{"n_head": 4, "head_dim": 32, "d_mlp": 320, "norm_eps": 1e-06, "rope_base": 10000.0, "tie_embeddings": false, "init_std_up": 0.0576, "lr": 0.00942, "lr_mult_qkv": 0.4, "train_tokens": 87130000, "dataset": "wikipedia_en"}
Each number is 500 + 50 x the weight over its row's rms, rounded and kept within 0 to 999. Layers, rows and columns count from 0. Numbers have three digits each. The size before them is the row's rms in percent of the matrix's.

# layer 2 MLP down, 128x320, rms 0.204, rows 33-127, columns 80-119
101:507538520499461502558549531523524431507496493543442546476444481381575483533533537483462517606505519490513480529629494668
130:459472524590561540482515489456401529465535488497516473447508525519376502424429489458571524530498477394534478449444497510
100:542478457479521486502517464518493512489491388595490591525536542520494563527464472539490576490509568392625539521477519468
102:477455462441463571434500516417327489516521436520518468478487483515492466515517509481467423390535420512516449518485449461
095:478544566405483479547578497404539508462446618563539484443499547472576516565518454455576621511438490440557471513485550511
109:325530477446507498510520465499535487508542454469468456489517480510545500494578486425546490561461552499601557415376565555
102:490517519452491483447535581432547599536546501545509523482516541510505451459540489493463417435504510536580554488584494468
097:505445492410449460413494523472600486417398396500548433556408410490574523532515487527452437424371487555557548457555428493
107:466530372430564495472507475589485566506480583443494526500509515422383537477431514462550432464462602480407366538552443546
109:500541464463504594594534491496479528469540568505459391533438488505570455455459535482567496480544491461583466486515517581
100:632548481458431394460504522504439479593520413564456500598467403525538523553551603547614558543426501521439444499528462537
095:479545508518494447501549545382526586515539421566496597523458542492478400599555515399510477492416528496417558444579468449
101:497464451437499461456509602534533507475459585440525417467572419481618572519471542526612396486570471572577513497605389522
102:468554476475511604526486483548538504547496495484444491536555432556469440372377511482520436588526545553504530550454507528
095:481514491475515455497439439428483456510534480455435482514474474662535449446453432536542522613551536535548567508499524573
102:536485531481582498533504517538559432575537486464534571486509521471448496622548517518515506617481511334552514463567549554
100:567481579489551498491485428470479517480492499478442550478483568459514546438591512507417537521581430473506422498614538551
100:498515518440432457439558514463521491523528440437470464449520465451453467482505403488533497427557455531494550436544525579
101:440497561524573545538487494491492460478485540541525477525415544628506467502551516506591466494509397566492489518514523544
095:423461426493445524479569451460533422516497466485398473571551464487477530549454483527464470506455551527393448457598469424
097:445511478439446498535478511469471515471467514539437533559521426442524541475477455520514506509505523501423512557511512433
100:545538469485503514451512525530487474410496492485486501507622551519528427479510490500474463481441532428418362513609510578
098:514564583481512448523559651533573451526485567486507558410503485505550494475454414493393492464515478502586502484499501483
095:516440415502618508496616474507470479532461533611418500583483569523491403601445522496463472527475470509504507417491568509
095:475531540518491454435564514510455463484522464487555510611524532533492440480557508446441471457508381498495562474480471493
107:484403414471579541485450383558485497502501520588493389412506496491586582461554534499510439541500491642579580524407458491
092:543423468614543536509472563560415438519504510456495561456470474555574487531527498489516494487489497467311434510492547474
102:527441486621492519534527522510458485464526501484553516435502492414498517445373552585526516535536548428546541442467480488
094:461457452432552540493519489467507531596544511528522499499527523500435480548420527501546501430451464541570529532485545498
111:556384564519520479440508551528423491495398542516497576484516661422456445525512534485477513525462576462568554480498548613
099:474497523499454481433554454513516511391465467448503513501561584451581577394512462509462563482435525408520439608525434441
102:550457450569541582532532537495422495517517453490454497414501508454585511492525518461489466496487513438488479543473518506
096:455597600532464456521488517537446511487355555530552483503460497561531472430487489569578441531568585418527494539531521469
096:559502423562492543418518546462631541507510463450424479566519569498427529506522509613488518539458507426476527550492405611
093:544508427504491456485329533509473497441516510494511502499588520387434486464460483494424479483560606515403494549492522548
093:513488539524561503438533586558557445469560556449448567500557469554500442408532535501480458482554441452442595448464531512
097:468549574569536465440520445549494557462522511482482433461514556413369551431475572537573510459577531587561452450510609442
093:493446521515522512539451514495548593499494523576500459439571419563495535583520552497490500569467589453452493397495519541
095:474473430483516509502533678439610570473523426527593466477555456452382501435452556489473466516492531552442559616555494419
103:585487475522496598551479491386445491550475405452466485430551493435523501408544495480496475506451397476459489524525591402
107:488492468558504413546588442526522465483587550448445520494525502464504503491439461449483419547458516477561547478453522462
095:466607501557472446470499510545493430443540460567546524570482513484462502504471514537476501549508506465448581521475406509
097:514524458475497444502571491485494550506358609473342477543491443568446492406543474485528448508509432524480466484489462474
109:513427522551531387590520459518500416583438434466462467473594537473477452528504474511503480439577545413514440488483484512
095:559583519439505389573497526475462430554453523579505540638493539425641569504477503455455484501464575499520505550530582522
101:450425473537498414512439540465487525565481413485560444505472552531465539511425447496534477603472450523437512468499459533
101:472551528464540505468516532439534458493507570473481534439601502527536543431552485551481508463493425551538470522572545575
105:497539498518603547473484494515476442486514595499456487535475534547499438498550437518539532520509514530522472470482538539
108:523453502482516491546449577484429560599541469484521503430532416483481499418472376422509460459487494510470526448557480467
099:447519489503526456517479560517457446495511448638598486522480475457474501411414489514538474503481541477482427523450581459
102:579494474408538477519451482428397522446480413393349446489512499532497511515469530384498542396528514471533536475437525579
094:552502546481472417592538492512435493549438452553499518425469529507494578551573469569460518468609502472539405452512522504
096:427452490481422502495468434545557499524548461485462447497456375490633514544523419529472504461511454543485581460520475568
103:591540446474551447506525536478474457491542593436499572480494511455505564516469511497407541469619494486491567529609495486
098:486464487588468495472455507499525509519563530528496468499353404532438471435533470557527532487395429496522481505523563572
099:516497507573497426507492481491425552527597452477486575490496533504538524366424583439462525569591543386499559550449539551
102:493478552489488524409599449502470509511483409426462565490453479504514499470552470582502573570401510530515458547538516431
100:619551500551404485544531471543442417457361496440567538457534476462516524636481509468499424518551479514579550491524578440
101:446454577504449461469538433518533446469446393519467546450474543542497503484433506517450507507529539491429465538544532522
100:498496454542441491533552595455530487465558494510478501499531471577489645594465481466554529544526523470545526549547508504
099:509493496532471500521481494591527431521462466501418469441456460497478521484497536541476376498503449427527497539499498512
100:534432519505452551463390496525561615424494511463405452434478449590541506522553531398423457467510454422487415523501496574
102:523539528552521537529456510513514445512536472522536526558476531532530482435532500595449538528477498553473423503474554537
089:478569519547446528517524574445549583515567481546531469467520497526512422550465528459545507452467464502538458536541591523
134:488433536606562528518494500408550496433455513569477484471518544494555517600514524544497534493524504512537542494529482511
101:563537459524479538493498542518453535455490451420569423537567447514422461473482406520499501445536513460469448456420496493
097:551590496533515465423463532479609515443535572547451506476563463479579476555565438506545430466471541451514608460511471514
094:542543544486532554505575471467523533588413499507525461497428504497577566556500491510454590433538495461569526621505556457
089:478457536516480529536457521468627536454470449541428546488585454495530459472513440516502418506467448541560534538506496472
101:520532518573494441519439553451476538530537511537576478561459496418424376475472447437386490485402442504468488458520463529
092:558581423454507533515507546583364396522526561470497391505514467590469479511534518457396590431442535490523513484534474483
105:522450443502500464394466550491420443467498550478493389462538500558452492493476507466340514520451472418512519492534483543
097:437484455457524502512531497533515427517498614440473588558475428512570492465556422478488472496415472515433575482527404452
102:556543490446488373508566417418468496427549465482489511557524482459442486480505532496476445558399428483612515552525473586
093:467509499438426484457515455547543452512553545519545454484579546468482504513488492547476573444474484462440360497510469517
097:512489478488571498523499533529480512536544560466513493512427497537573533490485505406529519439447456529394403518478552468
099:537452512470533468366480496472542518558516403536512451470522490571497387518509447506487477516538478526561498459501454451
090:520452570543446526452462457416504527548569502481520491528547441469593414501461575491430373486571457537468538457551511529
103:487425621492477524487507484521594548544454551533439537473446580477524447521467481468426447561513559597497509471484508556
110:524480343494456532492563508377535451485430498472471509552451542475519532488399540495471550597462538538567453451485431372
098:532506549412478476533479537471451432513522469450462442569529476442556445546523498466543495547574421471564545560535468412
099:450442469429478501531491520521498465452504530609448494425554542427503497453520379471543506510511578515515439444473489436
120:436432484387485446461526516559493539542466507389476428495562488499483592508458608433450613513425575496506546481488425479
096:482523413545495464515463578525419516533517479532426547436523514536562534563528405493485414535594507598464560393504472579
094:495436522522524589582425457528482535562475475517516464489437556485465576423497456475450548494435492521559489432560444527
096:516537486443463587413519512518448561514500380586491529532506421563415422557522444558419508420561626508518646519503572516
103:471541479445471519401527471405452547485526442445442512431504509568429529532485523492472547496544532495424510447486564465
108:468512515450528497500458545545541506504548537480487608581563545483480487546525406477536488480441500528553537492393561475
098:508560445435472533495441477421450582511524587478477574563437477416472459663526515587443555496446460548539509456536589590
092:600381454603434515528476567504541445416473486529471560427513475524557532492477537512534422423599507524538429423451505455
100:510496509494469523504502446391527538474430531474398473521357560497435519610590490570415493491489568540453501570522493457
101:458489417497530613435472514617529536558553531460469530447578431455536480444509551480522432457441387498570535447462540477
101:589446521518496587408513487573519559435479576343547510472503478569466471559501573541552554471557456542502497510449566565
099:534513584564592519571617522471537472488433503534573440509506558489493513469533546603421440513531471484522519423464553445
100:515531580443502481556503426577511543505468546553559465467535605378382559462484545523522447429512445540502445498544648524